Weights of a small GPT-style language model, trained from scratch on English Wikipedia: width 160.
Each number is 128 + 24 x the weight over the matrix's rms, rounded and kept within 0 to 255. Layers, rows and columns count from 0. Numbers have three digits each.

# layer 5 MLP up, 640x160, rms 0.219, rows 596-639, columns 0-159
123142158123131122143122130119122095122111133147106133135133105129128135096123120145119128129154157137149144132130100154126116151116125118153111143131112127059132113143103159108124128115176126120126089086165124129164132148115134128154137123108112127113128158117087116099106127086180134118086127120144145137120131124139121128113130100132120133129156099111143099113137114139140133085126108127152128145116112148123130097157131128138115099150117148111094122120146170145123149107104126
153104117135097122102123107114145088138132107143152170117106116151155144080131118122128102094146114115106128155145132129121124109112141126130136141142106093140176123108139130168138112123159191118137103141134153141126128140119102121143132118097091100129127101162126142094179133143127135140144142113118077092127124113156101126128171112152081124118114111146121093194128120123114087138124135115127079103101143146096124188122133116110132126101137127135113157150096130141142125102106123
141159091163144142127155095091079124150127168144136155138115135137118141159094127138113131162141160132164138107116123147136077128078123123073180168105158133135138079144092174124155083098099128056152151133094084124117108148161140100082137158165168129105124146126148142105092131146125147136100153144083143123091117127150089094080148141151145063115144141166080136149166122135139103136166151094177123118124092112120159114149126076120114161108114116145163116153118124115130119112162158
148141092110122151183094081126107103136108112124146174122142139174147176114110123083158160076121106150130111136106093095145083155122124079190111125104119091126145155149155124131120136184185099079172115117134076148115131118104084157189089098123126096114134113120167156144098153153098154126145107117138149122092126118157144123137130105085128161110062147090110128130144177108154148107135143112147130146141144065163146120123073083169122135120142159152105121150125123109111117084147120
165141108111142112111094140121156118117146109130169131106143134132109145131113113126146139146164102125104136145121176139096135144117102129105122146128116096087127126106133153140055179149115140124131130126152132121095152132144129147124106148104118120137127129125088149124133122130140164133105111136142140099135115131094086123115144147137137124142154131156120095124107100145104101139140137149138091091090104120117115128111074082091178158128090124107119102114115102122128164129092163
096140095121121107142135119135151147123135107141119131086176154098148132129127164153120141139140127188173093095107135149136144157167171135141131132102153166173141107085152132103104099114124149114128152140135147103120131135154110120147089129109142141129125148087147160109143091127131176121114144084162154105108107113170098159143137075142098140107126092103128106144106051160120112132145142162070129146097130146119116184112089134099112123178153150103062120089168161132158117180122097
098142150084133087144090124103160181103141116112075131137153153148110121132117108166137178152105120162146088207120082099133108110136093146157143174153140110096163122167155109164125106130126133119123108117142138124117105159179090121131160106121146142124145128173091159109148144171091145079141147101131130126115122133153138097118127124091155159130144166143092106124095110117129167140116136129146148154121119135141132119174147132135135157152157163157175155118150118087125097165139101
153142150140134142123134147103162108112140108123069170141108134103130129138128135142101104144149144102135127139149136124073103127144141117172129181108134097144087141143108125147114112109118102124130164135125136141137065133166105159144103078055115100137149140077153141135126130138133126175129109107156101136133130123161145121132085121105139158143130164134136121160121059159180112080175122156121115119113090110160126120115114152157113164149115155135154116117089120113132072095158120
104151118109154134096100116096163116130129095121141140121147171118122098130123135133094126166062129147157183201157131138112128124124162109130103089119169142172090133116123115069091174119133138115078112136092134132104178111134107100108115155115091107158169116139120129114129108095108172114144141143142138134110140084165117150138127091147156122117155170133134113142120096134108146117150134144133143124161130129143122179144116150143129147137136127121144140105162133158137121111109126
150143099169129120155129092108150124096146093131125085134128096094077152118133143115104148162143151131173126112144118172087130110134135156123135120087159134122139117095122111090125112109175092115137123141115133150122127149158099136147102143135160152149170142123116140112107153143112136183145097097156123096142150137133094127123196097116112129113120135095135137096112101090068129144143096167129131140136161116115124116132127110128128149101119139135144094144131127098141153098121152
160152127107165118154113153114084142161143130112110108107160126115130129133131135142129117115144102134121145148088130128137078123086124079132118143105142133136142121154132139103137115147118137100101129129141129128134140153144131144118124154158127097110137141121096149153096126148140160143153124153122139131114154134133103144115134113123125120146127126147146125122157138131158146128158108103144125141105108140115131123140146133141126157128112101134151126124157121098127145133127148
097142086120109132137117173135141109115142154122155125132110113110122129112148105137149126133108124132106114116157106140139146166096125126098141141156133084095137144113111091106100149118140146138126138139134159133113125159144144106163125156120088105098108159127145132103099145090145156148104135125127094153133136124121083160157100140116143138136099101148140133134116126164127133123138147119126133137141098131113123128143142108087088141142152143130148121164141153130152114090101111
114144142123078159143121092137136187097077134151150140169105145121137139146155146168134136140129138147140156131139134132139142087129108125137107098113134090162133126066141113118186138123140163158113145111138116119135141131149117133095090157078153096105123079160071124131140103094163072120139117095163111164117125146105141139153091116110128120101151149104112094175121112115103143117139102129112124113119157132115147154152111148158133075138111101151126107149132134167118080110110141
113109130160111109128131118096133126153110092143121129131129131151102102106160102114160073101122141123112096112154122134167126137192127141118091142148116106155135133120096129097110112102112199115166162127158095148128131208125170096120162127116124118096126159084131139122121144131131150158091154153126102137122144125100158110173139097117147127140132140155123113122107128119092127128099155129111149136111141132117111136152101116132121114160098173128140156109112138142155153120139164
155135142118120149099101127114132119094125090132098136084096147111177101120128108154120118103161104147152105077126151197143135146085106119151124200115155148111101120120107119109136126166119112122127134115094099130159146139126162071135092144145140129126114151068159155164122117093121151098123125127100141068095099105164135167115155135171072112107179109136089153153131134159136126141099099119085150110105155149127138149110069112137114193126135126165111185133144124166153163125077117
175109139090113149126144134110110162137154123159082142158139145114139179148110170132169143149151122125100109129137102153133142131127161163062133109107134128180131124161171120140149128094101105082129111147100128115098135109132061156138115131092136110128139145137141143145120159089088140147139109148161149142128108143093101127090146129172136117145118126145117095122109121098157119142120177160147128100132150109144113125160126116082098149171097123127113164130129134129133110118109130
100139138137160148163114143091135159111130132184112144135126096116159131115109146122073103129133096128083169153113135156126119085088116096147161151175086125102120075093081090128101088128104142094115123136165101085134176156123144087117083130124133126150105135106105127086119160098135158123153113180172134188120142119179131146111125122114162137088112091099125147116099148132146128165132173099137160146129161147115131088152091102191155104173148141114174124094113121116116131115132152
092125096160091142155145106106098091103132142166093133155127112125092163142106161074122119099150095108135135079164133145202160120165141102129116125143127118100139209162127130161122139111120144135156112132159114153139120124134168146121112129112138100112129099121111135133153149112118145115091136120135164148129119095136167162139131142133127137106090142105146144155147105143130151123095119098167136150127141132131163118139096111119145103173153143125122152097102185126133143109127124
169119122129127119144130120106121166071148103131115103139169106130081120104060133133118142163149110113152175157151153118140110127163163113160104153162160119114140135113078090145121095121127110084127155121166086182125100091142151099127130139137132149164094149138129090092120141152138145107209085163080089157087099103135110108152117130139125172125116145106164165135111116128118144115109179103112151137096108113093097116123124102135133117169128145122139158117054148106103187137130134
155140119110071147124185131137119122103145100144098154120105152123086124087149105113189138142114119069083069147108116108126084110123157124109075192108139120109163157175124111110111116147142146172124111141112111139137168146148159128162139088130111134104122158108105144101123180133131158112112161144110143149162119094104126139090135129122154119123136177131109130160145141069185095163124139153118104110123128137141133149156147111125112116097105123127122121153148113072071119093166122
151124122110135084105087093134124128101117085113100110131093121122116144145126167108095124154150123100096124152152111119127138098132135142124081145112102122112149183118126134153132157136120155111102132155111091104156133116169113148137102176106138140114164157156150159086139120125097107151174201097126103145095150101115116132115131090106152099134092146148056136140157136147137092134127119127145110142181133156109119152201134140106133140114107101143123132140123143124120128154113119
158120138144138197127159109108143124089155097121108115112111146157128145127104136104144122098149111139130145096145144099108157110148080162160105146144148124143127115137084111109146141130144121163148153101093089135111133091152119167083119103119119087172122173110132139145158144131161131112129116111134112143140120073117178200125137084166104091182146095083084108190141120105115137142135168137118142101169175137141108133151156153163121113103127133166119147095107095124110107130100149
154178103166143162141155112135130139123099131136132116128162148129154151101110140175129136121098149099153151120102117153142146211123162125151112120105133150155123083099128101130131190147110102123142139133093114116142096111136102149164129114124109132127145177136127139115132127084136129115113144095137120137118114105129106151104125139104165156170120110093130125170139140113108112139129109099157098149136099127162130133131164147134112090162119154124099121068125124127085121106081127
117118114167103131124165088112121115124108146139111151169146107136089149124150129116104147132141087137122121154120119137085136118168123139145127093125123160115125162122150109185081142126053168092103114121175092121114111115124147142132112136145148141114118152152118135105100086131154126131098117110134139093076086128072117188162122092139143111109145106163147103146151115152158166143114144126115127124129149158129131118139116111104135104136128121129104116120132135114155155171126150
163106092165132157113176128058143096122122084111129177128096119152130128196109140122134137143153128181132169135134125174113122091135099102074162118144155112129118128091074142170121108150151135094108148158115146088121144123149127130160179117124141121096176149132118204099114156145145111151145119125149179128087115188134112170091108111144112118108151113153155083163130142103132126113090102130126119115127101128120122143107084124157108111135110145132117111144147114102137125065144090
148141099126135140125129155079116098135123116104136147140107091159154117144125110115128165092085154083122122119128125163183124144140162135113106124119121136106134085140143126184181137143098101141150108123143112155120152131158154141127128093103147136092169144130166124123095122110152114133107125117110079140135126130123174144149123195086095150136151131135108118132095127132185169086126141150128079144113140133096176128103115144141129120147113159138113135158104121120145121114154146
124172146136116139059138111105099149112112135119152120138176130107107125136102172141095121138089156132174158142101107136123111151129129154192126075082125085168117126129082117107127148127165121135120158101189123081105128138133112129119158099091075096129108119148135118175133148127175128091137089115136117140129165130120100184117132153138107112109126122112179166125124098097130118148160140117101143126152133141148117131163112109136200188116147136111116145141168130130120091184128142
152115108140124123147157143098149122109085135132164153060110121148115144114142166122104129129136138094140129133117120142136081113122177108146152144106160116091150137113141089142122132123114158119138160122131090114071121117129101164116142150118118140150106091167137145174100148182132154179131150114099155120131138116120159105115136148167094109105131092114111136140106105117112103140120149140125119126112122120152124135129148114122128167138135142086140101175140130117097128134084132
127135169118163057127139172155101136062184161180132142137119151105116155150130164147128168154084115146146164115102152124102125149123152163157124149135096097073109178115128142127148112122086163131161149147095099097125142168121091117141135115111151126085123099109135143138103101161119107154117124137168092138101100147168143111133115143120094149100126140139139142116100182152137147159134115117129156125111168103069126143120165138133125122151118134113101128114118125086166110123139167
143163126139106087111131114158190106132153123153090127123090110155158105112102160167114126140140136156128129177117120149116099110145145135145115082110152110163147152099130100117150162145140117125119148111133123095117163115119122146133106150066148127133176146114094107165134152120126125110097157172126087120086119104112104146150136117035170149106141127135070119145154162101166123147111140124126127115144126113151093165113156162122104106122122115137110143104074185106161162141135074
125143093115121131143136114134170188132123107150114135145136116141134136145154150096132151151139117102122132146141086081155120162092162136118145136103098086133144132117175131146169077129152112164113120144130108139118090108113088130103106151128164114133102125065168099129128154160106127126138137105107127142115091150138126121108125122107174109136111099133151124127114125123123134098134125089152143162148131144177149130119105134140146143132144122150109126166118128091126125130127162
162160153119164136139097069094136130143146073135144172188138120160074193161192180103148129095123121152134136119168107068119133100134178107144105183142106143121134083133176135158135109181117100082183083146175078141169137128118088142171148128118118143149133158091145157152110164117150178152136098120081132113115129078107113161182109100107120150129091132120120108156069141148143119106122113078156147131148130053113133126142086136156111191146107152093125120125130102082156125178102141
117103152131085131173129106116126153175148140128147099142131141138097101109086140116135137152142159120110135141130089135134141117142155122101128116132119064090138152147133126113126102112094130108123120077125125116140125115163104128097128175163130093106123157109197121142128138122103128111119117091145150136090149114140148101119145147105150109098140097118090136125144143125137129158145136111114090137150143143137133115110168142147110111129153161132148136107075146133153089110127137
119121152120149097058149086121113079131159104095151119120106123118118129088141130098157127130140090099153129135172116133156146121150191098150090127118157185110157124152129138131126110113137122135115136156098128132136133123121120083130150101115091125083125145129135107151110113138103117096150120076099151091101097086166126138148124142110135125111119147172058101151136125110163144134162116149094119154120161136101113127160057093119141161146113139171196147101136135121118142117124127
123183151117103158134152101139111101116128104167128138120134138085152111150141134112136071130150153104122122145145162109160145093125116095142120164092124129117137103074121119164128137132141105131190146146091112138192116126144131121161134118089146119117120135156183141126134159119127178138131132128108130083132112101143114164127151120115163134133136121118149111107113082111085124117122104133107109135103083100175146156123159107087050116157129107087141169134104153116087143161115154
129170105116148138120142157148072136124130139083128139136126153130138107155131107130108128145110095100125150136107117115178153132143138153111145138111104112145078133146112124153178113134142094114165180152100135141153161113126122153163097114114118129134140106156145093087126092125129137107120136074100133092154120129140167097169126103118101136100134117143118074183143162114133158084161188102159067124136099138145139130145122074115143139152126159109106145149147081137140088127146153
137142129107095109170128122131143154119114121155131099122117127102134152122061154106127133119142088122117121147110162138118135084126136142072067153140137162128128147113142119168141150157120130091134098120155079134143136128078094111168089156121114103072147158134140197114150102145146110155162099189147118117145113121140095172143105128109116127111215141126121057128186120135143163132110108103136151113118124157134165155164147153091136145124160148078136167097071157108131112146135111
120135133130161142125134090096174145151101101150113162147127057128122174114126170150127130116116144164141082122158137104144152093146207113137104133135161177109134130104127078134144129137094145118116107167097161118111132129095093139123102101186106064106130088157115112117148137120113121102126083119167139103164152130140116078116140139141124125106122104112074121169097095159183134152099128118113104103151112139102162162103107125111128158181152112177122200134145123132129070150125169
129117101112119123151127135120122113086096128154108130151132109125166142106127101132142140120136084143177113108120145082114115090126116111147106142135158124114111109170176148138109140160108176156114149117153119118123106112114109125091137147111134119096110137154134134131103108122130163129121111092139103154146152151103097145146118108115117126126122135136171115106117084124149107114146116159104144118116109114135134141165134126120137132127190111166120157112139146129120160121108148
121135108100119103127104158117176182131139114101131119090114136166093168124132170123138109119107159124147122139132128116080121132124110142142120153155171135123135095155184108123122127148138130128157118100172107168114163160085073177128095055121095131139080182158131197146120124089083121138131137121139125076129166113089105129097109124123134134116119134166133094136175140136128113136131157112095131160084107162162136112033142138103102129139153148095148072157128101121173134099136152
148132154120131131120141141115108147109171118151116154125161127155125173161138177173180128109076116117120116103085090139135109097105107100124131154134091118114158144109153116151132126118156124100137145121126154134146099140139100111083150125083104156117090102129123143109107160145177131133160137111141112141101137164164117148155129153130094123099116154126106135141167154132126106164078119153186149100067113113102112152137127112084071124120152142137151134107088102138117135141106135
112160104157153101125170106112116160146064084128105087153174116157124141157085113138083125126104107120109129148178137140104161149171121096153115099181104092110129127126128102114118128120133122146100160110090135092121133119139129086084126109131121143117074108109126109159148172117139125109135117084145123141163124158164079096163100125133104118129161091097139117164120095142152143110089132143113166153118114136127090131156152144098116134136110149102200096179155131152126144134161184
153124117166133109118126163137138132122166105144093142090156083146147115129123126138114122128164107127098124154126130160118104131143127168132117123119126153151136124157086135172121125116124121120123135162103154138185133111125162134116154125148191138120159110125149143127155138121100107092143118101111141129126121106138109163164133122125113126134157115093135110115083102139159104158118162119152095175111124100148110114154120098111146120149154157079125145163091099118103125173133156
121117146173101110167131120116137149165119134139154124135125087119113105141165113147113123128129127121140121140145097129174142121090135155118136155110106145123153174122093115114109111130108159129138116118119128104119110131147121120130104135145121113107165159159136109096097124124140131104124178136101113148127125101148125125094124083131089116129157098089143118161162111156121141119104094079149112116099119139129127112127174151109161125136104130085119122118108119141124132143099129
# layer 5 MLP down (transposed), 640x160, rms 0.207, rows 596-639, columns 0-159
123133114148167145102089110151109095113144152141145112103111104144142140135122126118127128091176138136126122143124141082131114128119133134121111132136140173121125104152142162130139113130142110125117118135177125165114124106083147101132161113130122153117119114113109145121155134149098134152103145149160128097160158151112142157156126137123151126109125145126133136090110114143120122129128134149128135075113111118105123124133146144148155123133132163149154135156127116117136135167122114
116141137126151161146145105109135139076116135136156163138138093115118143167146147114140101124120158128160130139112136098129092128127137142141128167105133115160067135118123083199119137109096126126131093132067150107123116127108109104094125111088101119154122153088146129119114126113098151150127134163123172146153128142106148133141122094173168106136125131171111135098115113103127096115113126123131125144129136147141106116086143133107107141121139134137123094106097131102110143133161084
126141135110119117159150120135070126121132133136148157116107157077064203140112139140126160144167098116099185096134126096133102126120128100148152129171094171119068151160140083103140128151179178157101099130125106148125114133109159111105150140094089120112108126139144129139125119113141187125175143116128091063109137111101189088115173173142147069150113122095086106151204114086149110164106072142081089143101108099095135153129161155146171163145143131167114142073174112116149171156149087
099124102139136094167174127140079132164104125119147146072118110132106159124138104110145141090127036072134148125156074132129153129157119152151112107106086101178133124145153108086104128166140137134153119142123120160159114110130132134109119112154104149084149137130141188151114136109076123143138166131174075131128108118080138113151092081155067175151206091089111112128194146152121149145133130133104179132132110103134151120144102140136138103054142111163146131074127082128081111100110117
138143128157120137134151123119114131110127110109124151121125117144128104129129138168137125140157129106111092124151138143135144105097150097129109095118066155119132140151132112183115153154158148121137086135122116125119105125097116090125129106122115138139138157141151136134114133097110139142093128112157117106131135117106144145106119153173110090142124096124132109065132132163106152163131132146094127118089097147116117099100126161095154109115114119148141127119152122118103138168146111
146163153131157103145122115139100112125120123131136149110149154084110156066096106140126117104137067174162088104157151108113152116133090102135118122140106096153110146138107127107160140168097125147170128114107143071188127144088143153138142114149172102095141121134160158106148090115116152144089126120113116152106070122130099160162139162147154134123157125093154111168174085104147185133104165126127119100129130131151132123087128088123114134100129100143103171126105139123118189119098132
134162130100119120109132098127118128124099071112126150141165156100128072106125104176138099137152149132151124107111123137155183116122119089141104105151143108108141138125135137138107165137110128091137142093138121094071174092154134174131117142156098114083151099115131110085154175108091104086176174114138150151128112141118150129113136103161127132081101120134197149130102067152141159133132132137131134115137104130123115118153138121158147156157094090120122146120136135113118139131147155
111162114127120115172124141121152093107124158100157132151147104130091085136142123153116164121105117107129105121113114130148115126120141094095077101154153114131107133127129122162157138179149141144113144155135141115100137109122149139086123116155136125181179129133129068085136164119140167133134145137138143106130129169094110120125141132137154108145128184150106094120101158154107143149115146075139168109164145111121139134142122172095114178126160138104161172140106107120157124154132132
116149107107144140166142195123123123132119173130130110143140144121111141138072095072159145112126081127131125089070130106124129117119113117150117127127116127134117130151138138118149185127119139145092132174117129116116103124093101172148169101134116132073074073121141076114114126125134113145099127091097100085163147178120136111128093122085159124123110101147153127110119155120177093108161073113150129104141087123127110107152135120102150139091147163133163122128115122097171093150115093
146121152118145124135093093099122142137141085115132097096105138126138131138110120141095096129153154158117143120111122116081157152122106111094169136125100154128142115150131089103124122151144137140099133105122128130101120144123117119127156131134102187100135116101144083129158130132131110143112080085114095138127096143118152129147122113150132138115121142169141123089141128115109106123108133143092124134157167097134150075144156165134123115089108114173143089178167119127119156127212134
118155131155089154129159139137096116117136135122129120121111130117096149135126144129113144129116145097150125115133132153145096144105148119128155140154125115129133136089156135136122139140126140138130117117134156122149110106092128069112126121111103108104129089135160133134135165110118123121097103111154103135124138139126130137115131124155121109154146145117135120119103143116114128134082127150076117127147114096126155169095151130124160109110121096130126129148135128129137166080132114
135130169097117120130129125122110098132108140127128160129108172153122143115141139106122149131135145089124123109128155116088136110121116139117112156134152177172105105138098098129163138163165164122077116123137112126148160136163131129127121126117164130146159149108130149117126135083109130126143140165088164134117127108149109167111135111164135089148142155108104130134162096157131122133128130172168134133132143163155121095089128129155113160133145151134112100114103121134140140155161142
119074059141139109142123142131103094151152173116115165128144140132105151153085134140152157117141108114128106106132112127147125125159152125142177117115142145100127168162143128138084167157140156089138100162051143113161149132101140135143098154117159137123168128141147132154146109126119094122094096156161143069148127175086164155151143163136131127158115133145139111146112182099114120122128130157143136104128108079120109147091141096163123132123105088142138174133122148177117093104124100
142146143148148126146125114170128143124124130126144135158157145138101086119092137104180123161122094129110113126064127110124144086107113175131131146165122158110167101146132171156115108134114082096128146144085111094131136103153132077154129144156134122150111094083123131185110126095119124097136098163105162128132129109153120156090072132081111144116155099148133182118154128134134112145124109127137106124122191158147143124102130141159099150131160140120109098145144120162121101112143112
172116122147120156198148123114077115197089137101150138106138106099116117113162098117099113146134087131108220138104135083108121102125110118139110170163132131144120144124191142108144144146169165188129153142106137127154102136169118077129100092134159169097110204138138167118128139144164127125128176147123043155113087150125143152116109142063165189114108133138135124150116074150123124139150118130095117085101154125097142115066135125132124100118118091108147144184157121169140098110124134
126149155123150113130104129128081122123150131091147154143110088091108165088149088119158134120122129103101108088117131102126105152143125123143137134164149160117116100153132104103099166165171145151102134120156146134140113150111157152108159126106119174152108102112105129140121113141128147112141160149152129150111130112149131088113148148127143147167084140128153084130109127122125146109109136137105146118108120160125128106105103136120129133132141110134122143145161089102145165134171109
109150114105132131088088118086109096117115125135133166169132144126154123169088138097132111147110159115141090160124121119099150136092070139097100077123122111124121125113133073162135133125102152121143140113150142150085117100137121158113094099144128115100095102135143078109125118092097175104132172132134152121157087111144119103128141129134102123135142136119086134131084135124147167117173093155098119141158122118106124144103083112134148149113081091123100108086128137165136162132083103
163139148093132126136100111159110123108150110130178112140133115114162117120113127119107119129131150140106131111114191177117144115123164117125099109180135141121116140106118116217105166142128127146163171120132106121135137111123114186122129134176139180106133127159117134191148144124117154119126111132106142144148114122148139127136098158116147130106092137134110120111145129111162134155120128146120107166134105147105095136148141149127127126113167123160110131122133118126160110141128179
143062139147154125149123141089075121071091121096133114121138135115065132113096132136166149173091109092170149124134131096156153126119117156141155112115150126134111141085109119136145150144111111101162184101128103181093109102152128118134134130139164145137110121113111076101150160123104142178180153132120118135098087106150150100162109138138134159130142118131179161114105117125133135104153109115139145139116115152131159141112076131131142154143152162136149148171115140144144108096101097
113132102135111113112126080107131126135132150114126096148132100134139127146137121135146109181144126135138125134127120134079161170126140106120120106166130110129129139089173148234117114182169126123125117086117157091137136186147159106140145135102119097148126089146121163097123117082100162130166170138103138132122146126129098123106097167098097120156121058173140126143156158154145141144181107156137157112138139115141099092135151146140133189133137107100158076113099123137116118158122090
098121103114129111098157113131153135094117188128113151131115093120134169113140114132132097078120131101123158125111130146126152119132163094100155168138150118152136136102137079182100103107101110131109150128108101117136119184152151127129165125131153155165116140135146175101188130167122107112121149114097137101116155140113120164134102161110155162124159143110128142158115118149130068154135120136111086138158154142115114084160164195185107145101146158099135085099113098133128091114088100
120089135174152074137196136139147156151091170149089107126130161176098073115120166143117138144103103070082086122140078121141169158192090129094174096132119125149101148141098112118143117112139153081122127156104089108156143165170105116123151116147106165134140071142138143118176128127138124095137072133142141100114127151175181089127128123132124078147129134156163118137104141123142115150118132127112125105099114137107122147063121158174101146109165145097154187166140141140170122137109148
139126102181133101135120115163165109180166162157138113157163130107141100139117149146104172106152121168092156124118111075125132066136146143114143129143136128168124165141159125116134136112120132149084133138114130139111151126126120131129080134110155117131119121124159141129106129113136090121104136127132103121155142159145123135130150150154131113125101100154106121129100143117103136128139072132132144127151148154101115119137126103150146145109145164147114116134135127132137103124086105
137091113130132119111092133139113106118157120134129087122156144157136165125129098121098131143149151152137144169157144141162169115118114114122139119099133146107143075195109116187129155144160154159181092106116145128172126116160115102115140141115116112088116095117104140129135165123132128124103092167149112115130165129116144079119129133092124133131110135164112154157126170110124159116170127152113096134101125145094123114127123147138089108129120151092130133164109144149118094130141160
138044149089098148101113086148120137156167128105128097145133142097154145150103153088134089122188118116159115118143149124124126129103151129114129220089131080139112072116139106076107120112135141158101084102108121182130115107122150160117096123134139137102103115114145177155169075138135107160127104158151107096138125121113087160131129113141123116145124147116147119116152145095115140136136149088111061100144141157124187107088103108149080163152141120088117110099149123073121126150178118
133139137137165077108152133110142116131097117121138119121126156133144157182148177134103111128143136160125103152120119119118142128088104088108157169117118173109095138114147124146077139156143173121134112144138110065149123172156104110099148167154118093127155121138088136138110100095112148148112205143118090104172128137126097120144117112162128138121111179152174137163107140094093134096158089122134079123118136135097128106125113150142138112128126121122109118115121142129136116145119160
119131150150175120119118085099097143081126117077102109125073056137156145144119168090145104095123114140085118136135150149122123125123145149130109149126143134144101174164112095069136133210142097105079083176151157135085161149172145125107109152085121126151161124136082145123136107100134109157132125081128141097146184097153122117128141166129077180195138182148125136142129130138151165120097125134135101130132136183131103127118128144126113139134173083130109116131156157139147132133116120
141130126141142128124138109140104150097129145133155106092126122136113132130133107110127146090146135109120109133134119122120097150140146108127187134133140124104145124120142121208139153112137127155121093080117114136139096115103143151134151155127115121130107131140155098110114147134090121098129156163117130100120161161113173125127141127169108140146124137130148141117117155156144144129130130146145128096110107143150104101153181150187106146112180107131146101121136110118129130126126135
109118095096128136134138093112123139074169121163123073171082108091132133119109100114092090120132115086125149139112152174121115129153162159146138108171130127115138121124120133149127113140107145114128169180129141106160114171104096089143155113070192112145148143147181084125162093112131155112096126090120163119132152118089142166105086134120199147124121143128138144094143125137117089083156154140152112136120140085100124118151086133161112133135139138137103144119152168125157117100131166
101139118157117128097073132151128137074139195108136154132148169156132129098180198156140167171148140111113124108134134156172114116124099153152147155107142159158133122128107097120146168143112108126109129111142122149105133127119119134172084133151116120124150130104113163118149125131128174112144139147094105119121123151126121133163152131130130115111074128105125126108119085122141117093111116116119117171141121142149125078117119188180111140146128105098132117148142096110131114143100076
103138136134130138117137133139113078152134104095115124141112158152148139166102124058122146115136176155158138113144159114108157097125137135114150131102076169104122116118106158097127139114124118119113089139123123159130115150107152169097077111162117123117134130152110090144154102113137120125104144134107112096133140119100136157160095118132103127123128148175123144109127111098146142154124114131144129171127141150115109144141117105120131125124167130115097104113150125130144122122133094
115176132098126136145124150044118115125142090083165131117151109132122099126141199106045141102135108136108116144149120097106131070122144167159141106103072102131137097157194138072091099164132095092102117145140071156183173169146144145116120057093108178161138124154181148180146148156152112155156117142082102140094122091155153120134085060084141190145208108165140151145106098151108122110053098140109184121154094044101155095135129157151128091079128140085143118115100129099110117140146141
107144133135142117070087113140157132116127119139155128137139136127110160116126139114139103118124136135123171132114135148134168114138133144125142162127081150144148113113117125138110176125161132157120135065149123077109126066132131096156135132140117177180118127134099147130165143127154136143174147158137129183114130134132105164188130116112145108129112130115122148108132101094114078110164108135123124145120099143127086121144172156103107111092089114144151160122138117103130120091101157
102124138139101162114101133115169099118136137180163135111147109144124129137167104148066106119139160129122107154138153134130163141140096106131145104148125158166125134155111124134140102135118139164152146096103106106144128121149124190150179098144156128133141107125125138140158129115141133127126130087122082103089143111138072118125116110170133086146157090127125136180140123121117115098141142147141171108158092131099071143133161140139161115094122152093121133175115137138149129104147124
118102130114105131141095105134113170127124113110147122104086136131148114127125141118109154130165123110124061109137094144087116121081158167142147142163115135156148133125135124186152134127086152106099143108128165118081149084109121136138154179143135081134144097113103127139157124127095153145112133104101134134158137167140151139119150097153151179112129125128096126140117086094112144120143142115100112122129098165137115100106165093140124159086142144076105146130123141140151163139169087
141132096171066121116127131123119118080123107129142120142131177144087131155104103133089112112166117130110139156103141137121124167121160189141112114158111118119152168116135126075129151112121166161118123099148117100142155144148095102132113115097135146123126119122117099045112139089125132100151129131135162128113134158112107118138158146112110163123108105163178107141131066142157135124098090134125144088198119120111113141100160132188139097114110166136147119154121142153135143108159124
106123135108111112115126137124126136128127115123112170172180133127069202125115133115111108100105108131160123143146156137132174139114144105059091095140134106114093179133163096113185147097094120068151151107084115127133149141087130166137105121136139126159108109137109159113198163119131148110089151125140114124082081104194094144134127148093121155106183118092172114139093128146147177130110142148146126147168142156124124127130089132122100141148175099115116167117109173139097138090123138
130116096134148094110166110179113171164119159121134147095136154091057142103075160129139121127141114186119102144097111109117121101143134111130118154081148162093078133191130130128100158103129108089164089116127134137137096093105141126087117112167109096140099120123121185122121151118121123139164159137132069091127130115118166112110142156156145105137102146128179141131135120126149140143132158120145166126149111093109112096125100152212108136133156150162101115082125121116146113164119079
149110165127138124128136131155064146070155137134116131115122111122132176121137083128139121132131134149149121149124129119139127098119185162130185063161135161068158123118151094137123147095121102078149142114148141122096143120119135089123101110112118112105149094130135125140156115140086149145159107104149130134143147164123136149108114119175136137165141151137114093122123170132147110131181121126122180089099102071113112143133136106143117124167151128146144142107134174167118129104146097
110155123092106104128123115118130178126118101108127103119093142125163150137163170139144104142149094099084139137151128157137107118139097118127136143169065140114125123177127161118139140094152129127117110159159115120151112142071117141193104103139100156126188117151182151132104130137171060122128125132136155122111188143089090160122100117121175115126120129147131155153168116118104129124161131156132094149142139156107139112149193160143100146118123196154113116114094083112197139124090119
118138126131142154149133158135126150131123110109135105103107121130129126145158175089142092092138062143164141115075154117150102161144122133136127132192100135124119132123169163130155154131128128092127143143203178112109112120135178129139090092113089140113082187063132133117113147085117131145142099096107112145137125096134137103130130126133117132145075137164131119147201156124135129162131102133133122116130120095123134115138162083154114108100103170095140128137121123126142151175110138
156111131112132144129148158099142077144110120149115168203106151133144124164128132119146147130132101138145115134114163084090107088128135136098146131150125174102116152124157153125099184100128145086105133121124111101144072125101113123109123056104114109137120089139096109139092123094136129146168143150101103224133127100154120126119130132112174154086183106147128110155168117119078146075121159167093119089135127135137087121134134091130120124120130132116110129126113128077111117155181117
125155097142152108144145121138131120141140143137141141182117140153110115125165128136144154096105128140109132124173134132142107161099119149130124122150162148129136129142118102122141113185126122111114127116146127150116158123122108098139109168107090118115123116140091121101136130146130174118136141141132108119153141137112117116087131131143146127140101147120118102142102192167130106089142162181115150118120133121101084160176129151095135149149150127138102099129097105150180129053117097
108126104119139135104122154182121106133140128149159146120142131088116147171127103156140141117150170134120113126111123133100103137119117147114156144097143123134120130131102138173113129138172161114138146171161127118158128091106161170147137144130151109113120112124113131125168161144118093124114145149116115137141113165122130176125135145154131124133139157128132109126135147120120111120107125152127155115166110137097097125122154150135141145098142151137120090142109124132124134125147155